config = dict(
    hidden_size=224,
    hidden_act='tanh_gelu',
    norm_eps=1e-05,
    positions='learned',
    init_std_qkv=0.0381,
    init_std_up=0.0381,
    init_std_down=0.00389,
    beta1=0.95,
    lr_head=0.0102,
    train_tokens=442600000,
)
Each number is 128 + 32 x the weight over its row's rms, rounded and kept within 0 to 255. Layers, rows and columns count from 0. The size above them is the row's rms in percent of the matrix's.

# layer 8 attention value, 192x224, rms 0.211, rows 21-48, columns 112-167
size [ 88  89  82  86  83  81  87  94  90  87  89  86  83  85  86  90  88  86  88  87  89  92  85  82  86  91  86  82]
[[173 133  74 186 120 118 105 164  82 111 120 190  44 132 119 139 150 146 132 104 135 108  78 117  92  74  68 189 160  45 192 139 152 189 118 102 104 132 122 103 108  69  52 136 108 168 128 135 125  84 132 136 106 138 155 121]
 [163 136  93 125 181  84 135 167  84 137 130 148  96 161 152 167 130 108 132  88 151  69 142 153 154  96 101 122 169 132 128 185 129  72 153 148 141 156  82 157 171  83 167 143 200 116 110  52 151 145 131 147 107 106 148  96]
 [144 121 114 181 212 161 121 120  92 139 116 146 103  85 149  71 193  98 154 123 137 147 129 156 137 167 127  87 123 148 115 138 149 123 114 104 111 184 123  92 143 123 132 142 175 113 131  99 150 144 124 154 133 196 139  87]
 [122  76 109 151 102 187  93 114  90 141 135 150 100 150 166 127 132  94 121  93  96 136 104 161  95 150 129 157 123 108 185 132 132 120 117  84 144 161  96 159 128  39  93 158 127 115  81 183 145 186 159  65  97 135 133 133]
 [141  96 133  92 117 120 175 152 103 195 142 120 154 127 127 168 127 129 118 161  91 113  59 156 127 126 123 146 111 109 135 201 126 152 154 103 157 100 128 158 108  73 121 152  98 180 149 115 155 142  68 141 126 148 141  78]
 [136 183 130 183  89 118  81 127 100 138 155 128 102 135 127  80 104  91 155 110 162 144 141 142 131 167 157 135 176  54 156 150 147 151  96 102 102 102 168 139  62 145 172  89 148 122 162 187 152 138 108 185 127 106  85 139]
 [145  90  96 121 135 124 167 127 119 159 156 135  97  55  56 139  70 103 141 175  95 108 157  88 140 164 165 155 122 106 119  48 116 157 161 146 114 104 155 147 164 163 107 110  81 126 121  90 129 101 135 111 112 136 119 115]
 [138 133 146 105 157 106 150 100 133 140  70 180 144  71 102 112  62 119 128 105 123 131 116 106 133 140 110 110 142  71 146 169 188 142 141 145 138  98 102 163  85 147  48 154 126 138 164 130 113 198 162 174 111 160  78 130]
 [150 201 155  74 101 143 124  72 122 205  95 110 112 126 113  77 167 149 143 143 140 146 160 152 164 158 184 137  93 157 150 142  83 100 141 142 115 123 123 143  86 129 150 155  64 154 106 163 177 146  77 126 127 163 117 156]
 [145 126 151 135 106 146 150  96 121 117 111 134 133 156  83 142 172 143  87 123 148 145 153 142 153 139 144 141 137 145 190 106 127 141  86 107 149 115 108 139 145 196 138 144 136 154 139 161 152 107  66 174 100 102 110 135]
 [116  97 127 110 188 148 143  89 117 108  91 108 154 137 133 145 148 105  99 126 174 133 122 116 103 153  86 123 119 128 158 145 144 122 141 150 141 134 164 114  93 175 117 132 161  81 153 139 104 125 152  81 125 106 123 150]
 [130 159 102 141 106 159 107 115  94 140 106 164 106 146 129 119 172  83  69 200  85  40  96  65 169 133 101 138 194 163 198 105  99 140 107 143 169 195 111  81 127 110 178 118 117 149 131  86  80 123 126 117 106  98 131  94]
 [112  98 148 143 182 129 177 161 162  82 114 142 137 111 154 106 169 137 109 174  87 132 128 118 160 148 178 107  87 113 136 148 136  91 115 157 143 130  99 162 126 120  77 118 123 161 131 131 160 121 125 127 176 127 102 134]
 [ 94 178 140  75  98  93 146 120 138 129 108 140 120 128 106 142 111  85 107  52 147 128 104 126  81  78  92 160 107 148 175 102 179 201 172 137 106 120 116 127 111 105 152 148 158 120 125  94 100  79 119 163 117 112 179 109]
 [127 146  98 100 114 142 122 142 145 119 113 135 143 115  93 158  77  85  91 129 163 182 181 134 135 123 140 128 126 162  72 133 183 123 183 139 107 112 135 149 110 129  75 181 109  99 113 157 156 112 113 174 141 139 159  66]
 [ 92  87 158 152 145 136  95 147 206 148 167 105 100 115 103 136 155 106  87 106 139  32 131 126 150 141 125 151 162 164 124 144  65 110 114 173  77 158 162 111 163 127 153 116 147  89 146 123  92 191 150 112 110  83 109  82]
 [ 93 149 143  87  62 104 102 165 107  90 164 108 107 122 141 157 145 115 158  96 147 152 107 122 156 100 128 165 136 142 103  84 177  87 151 111 146 157 114 113 159  65 112 153  99 153 136 113 147 127  77 188 119 121 102 130]
 [116 101 122 130 160 122 159 106 161 147  85 108 171  85 135 151 117 108 107 148  80 123  82 141 106  87 132 100 167 119 152 147  96 132 156 133 177  97 146 139 192 191 116 134 108 123 104 167 127 161 190  97 115 122 184  98]
 [137 123 165 145 192 123  85 115 135 113 128 142 165 143 175 172  91 137 119 102 123 164 100 173 140 104 180 121 167 121 130 148 184  98 140  95 187  82  84  88 146 157 126 191 184  77 148 113 169 107 137 154 203  81 159  91]
 [101 161 148 121 106 117  94  95 179 191 196 110  78  78 152  95 195 100 143 116  76 144 113 104 176  86  84  86 106 197 134 158  98 138 144 141 134 137 111  89 132 165 169  88  85 164 156  98 111 133 162  69 116 100 113  92]
 [ 84  94  93 131 129 102  85 115  83 123  94 181  69 106  92 110  85 157 182 140 179  95 123 149  72  79 156 200 157 109 129 109 107 158 123  93 137  92 114 182 110 129  76 148 147 170 103 210 100 113 159 104 131 185 126  71]
 [ 90 128 141 148  78 108 167 127 146 136 121 128 150 133  93 111 111 160 136 165 161  67 151  68 141 153  97 182 138 128 184  89 105 162 129 191 103  77 162 138  70 115 135 109  98  77 167  85  97  94 125  91 100 197  79 155]
 [148  81 167 136 150 103 135 116  77 111 147 103  94 129 177 153 117 102  76 152 111 118 171 106 137 132  97 143 113 144 135 137 155  89 130 204  65  97 179 151  78  76 154 127 141  52 174 115 107 143 144 106 138 154 139 126]
 [139 185  73 128 155 106  78 144  89 147 159 132 124 114 122  96 121 159 141  83 182 161  99  90 152 121  98 128 124  98 115 129 183 132 131 124  87 188 153 149 165  68 137 111 190  86 209 171 170 102 118 150  57 139  96 206]
 [118 115 125 124 164 107  99 147  78  97 163 116  73 119 152 134 100 181 167 127 112 136 159 135 179 163 160 168 140  87 121  35 127 139  99 144 128 201 160 109 114 105 104  76  95 135 110 125 155 122 162  93 123 146 113 142]
 [166 178 159 128  80 113 123 129 170  98 158  76 111  54 137 111 114 145  81  81  84 146  86 102  94 118 160 120 134 143 136 144  42 112 110 127 157 149 158  73 207  72 120 101 148 123 119 151 163 173 120 125 116 110 118 155]
 [107 138 147 126 142 112 114 112 128 180 134  96 116  78 158  83 171 163 116 129 117  99 139 125 157 163 145  80 143 155 129  59 176  65  64 111 177 107 171 188  89 164 147 152 153 123 140 125 149 144 109 177 137 124 109 138]
 [101 180  90 139 127 109 118  74 147 133 132 115 115 127  64  83 142 181 124 143 118 176 129 185 174 210 137 148  90 192 105 159 165 134 129  65 114 105 125 113  86 126 106 117 128 130 128  76  87 115 115 103 134 140 124  83]]
# layer 8 attention output (transposed), 192x224, rms 0.181, rows 21-48, columns 112-167
size [ 90  95  86  87  89  85  89  92  93  91  86  88  82  86  87  89  92  92  87  91  93  91  87  86  90  94  87  87]
[[ 96 107 134  95 107 123  59 137 107 163 179  77 187 151 184 158 121 123 109 141 152 126  98 148 123 154 167  88 101 197 115 122 145 134  89 113  95 201 106 119 119 119 156 183 180  85 161 109 129 184 104 173 197 107  98 118]
 [153 116 195 147  87  92 143 139 146 104 113 167 190 168 124  84 133 140 159 104 125  93 150 119 114 130 132 133  80 165 107  89 159 202 139  94 120 168 177 137 109 185 141  97 117 124 127 135 133 131 142 108 161 147 130 163]
 [119 104 133  99  78  87 141 186 127 105 140 134  95 154 161 100 110 177 139 158 126 114  62 127 105  61 153 126 173 178 175  87 167 112 123 198 132 150 118 110 117 140  88 119 107 126  69  90 105 138 104  74 184  62 127  75]
 [ 90 221 149 110 124 107 145 148 105  78 105 109 129 148 156  81 107 134 112 186 113 105 111  77  91 140 218 140 162 118  88  86 143  83  91 136  83 209 160 110 119 177 146 121 143 134 157 142 116  80 162 148 131 125 114  80]
 [201 114 198 116 146 111 138 182  84  52 164 127 129 117 176  71 119  77 102 121 168 132 134 144 134  93 143  75  75 131  98  94 186 113  78 166 103 176 106 132 122 140  64 177 188 134  97 110 123  94 141 137 167 164 167 119]
 [ 67 110 113  98 120  77 117 123  79 137  97 121 124 150 134 155  86 153 136 123  90 230 119 113 166 150  84 118  74 131 136 126 123 148 105 175 183 122 106 183 114 136 121 123 188 133 138 112  99 141 124 174 152 125 114 121]
 [113 102 142 173  81 163 120 118 108 107 174 132 142 152 142 143 155 138 100  48 143 126  75 135 172 125 130 100 131 123 101 223 157 115 134 114 232 144 130 110 141  83 131 112 151 135 104 137 169 136 160 182 132 150 156 109]
 [118 138 110 130  86 143 113 137  98  92 135  78 136 138  95 168 136 134 130  80 132 118 102 110 151 103 144 128 104 162  89 107 155 171  53 119 107 168 180 119  89 121 173 102 177  97 117 121 133 140 179  69 113  72 138 193]
 [154  88 134 147 100 116 143 165  71  87 119 115 113 167 124  87 129  98 146 130  80 122 134  88 140 140  78 168 134  86 166 111 134 170 138 115 119 119 123  99 150 155 139 149 157 150  81 170 125  93 129  90 133 113 146 132]
 [221 176 142 109  92 153 167 182 137 126 179  70 115  71 116 110  79 118 163 120 104 160 113 163 170 161 143 153 105 133 121 128 127 159 176 142 151 100 109 156 127 118 182 158 113 113 132 124  88 166 170 119 159 131  92 169]
 [152 140 125 156 112 136 156 175 129 156 153 157 101 132 113  82 108 152  81 100 140  88  85  90 159 139 133 178 142 161 127 118  83 149 121  67 139 102  84 148 163  98 167 137 117  98  90  66 103 173 128 167 162 139  70 155]
 [148 156 159 105 154 167 124 194 141 138 125 149 183 159 173 138  86 165 191  74 113 144 117 161 140  95 184  96  91 104  96 171 151  96 143 115 135 131 177  97  69 110 110  87 121  70  52 116 200 139 122 132 199 156 107 168]
 [ 80 140 122 106  83 130 114 103 127 119 151 123 176 117 105 103 213 112 142 142 122 129 155  96 149  74  84 100 117 150 185 129 119 103 176 124  99  98 167 102 126 128 151 122 106  92  96 149 117 132 142 126  42  68 162 163]
 [187 153 101 142 185 187 116 170 151  97 138 101  74  61 115 145 107 146 106 154  73 113 151 124 128 136 118 107 143 118  90 105  96  97  22  93 141 165 157 130 142 157  76 142  54 142 162 166  65 147 114 142 122 150 125 140]
 [136 149 166 126 152 160 180 101 121 164 197 127 155 151  98 163 147 143 110 164 189 138  99 152 150 139 139 152 138 146 134  87 144 114  93 155 179  28 176 115 159 165 103  70 102 182 150 152 100 153 172 176 129 102 157 137]
 [  0 153  97  87 121 136 143 140  91  74 166 151 141 113 161 115 122 148  95 143 117 172 127 147 165 125 115 103 160 163 122 166 148 117 171 129 142 112  95 140  80  86  84  75  38  99 126 139 154  81 146 101 162 141 128 149]
 [151 117 136 202 116 107 158 135 119 120 108 156 109 167 150  41 159  99  95 151 103 132  63 139 116 136 109  80 170 127 146 111 123 164  55 178 127 120 115 113 137 102  96 118 177 141 119 122 127  68 106  74 186 181 184 121]
 [ 74 147  95 160 130 112 119 177 130  74 197 145 147 107 118 153 131  90 134 178 157 102 163 143 121 161  85 147 126 117 126 148 145 112 145 143 120 100 105 113  82 154  97 149 134 147 109 143  73 109  94 193  90  90 152 115]
 [145 155 127  95  96 134 144 129 122 153  86  69 114 167 117 128 187  99  70 115  83  84 134 161 153 146  85 191 100 130 108 114 104 141 109 107  42 218 106 148 136 116  88 110 101 119 149 127 100 104 151 159 101 155  90 216]
 [171  80  83  88 124 135 206 156 129  66 144 152  98 113 117 103 130 142 143 123 112 136  98 166  67 118 118 164 122 113 110  75 166 112 146 128 110 154 159 146 146 116  60 127 124 181  57 192 173 125 141 124 132  96 170 142]
 [ 31 122 153 159 103 173 152 145 110 102 123  77 192 140 127  97 118 144  93 125 108 166 126  77 147 143 153  90  80 118 139 180 133 206 114 128 118 148 103 144 130  62 198  91 166 150 204 109 164 147  76 144 163 110 153 140]
 [ 31 113 134  92 159 141  93 145  58  69 151 113  79 160 147 130  79 116 132 130  84 215  74 117 110 144 133 140 126  90  73 161 163 139 117 121 169 153 100 139 150  98 129 117 126 148  86 187  91 191  91 130 135  84 159 106]
 [116 117 106 139 165 144  87 125 118 149 105  81 136 177 127 132 160 188 176  90 151 117  93 151  87 172 151 120 113 165 143 123 173 141 125  50 122 111 128  66 126 158  80 109 128 129  94 146 110 161 118 114  91 156 134 151]
 [162 111 160 103  94 111 103  72 101 140 167 101 127 190 165 126 115 159 165 149 121 117 154 127  85 158 155  88 136 130 173  59  92 116 123 149 152 114 109 108 125 169 171 109 110 147 116 143 121 166 134  44 135 119 104 141]
 [ 65 163 168 165 102 163 115  89 173 115 164 101 171 134  80 119 151 112 157 127 110 135  73 184 132 113 132  78 184 145 134 174 125 140  92 159 167 121 119 108 130  94 118  98 141 146 169 113 125  98 117 145 117 121 130 125]
 [128  79 109  97 108 107 132 155 128 132 143 154 107 159 157 154 113 124 120 155 193 108 147 141 168 176 107 216 163  87 130 125  94 101 134 154 128 106 111 169  73 199 150 175 105 108 167 117 122 141 134  99 123 193 143  82]
 [ 68 115 117 126  87 155 121 122 121 108 134 111 114 192 130 136 132  90 102 141 141 160 160 165 124 104  68 168 126 155 125 136  54 120 127 150 138 121 104 135 102  73  60  68 118 145 105 103 101  82  68 124  88 178 125 118]
 [148  69 126  94 132 134 111 161 114 125 150 154 170 146 123 183 144 107 130  85 179 117  73  88 101 139 115 145 143  76  74 108 118  67 125 185 140 120 173 123 154 100 142 142 136 106 142 158 167  90 170  88  81 120 117 122]]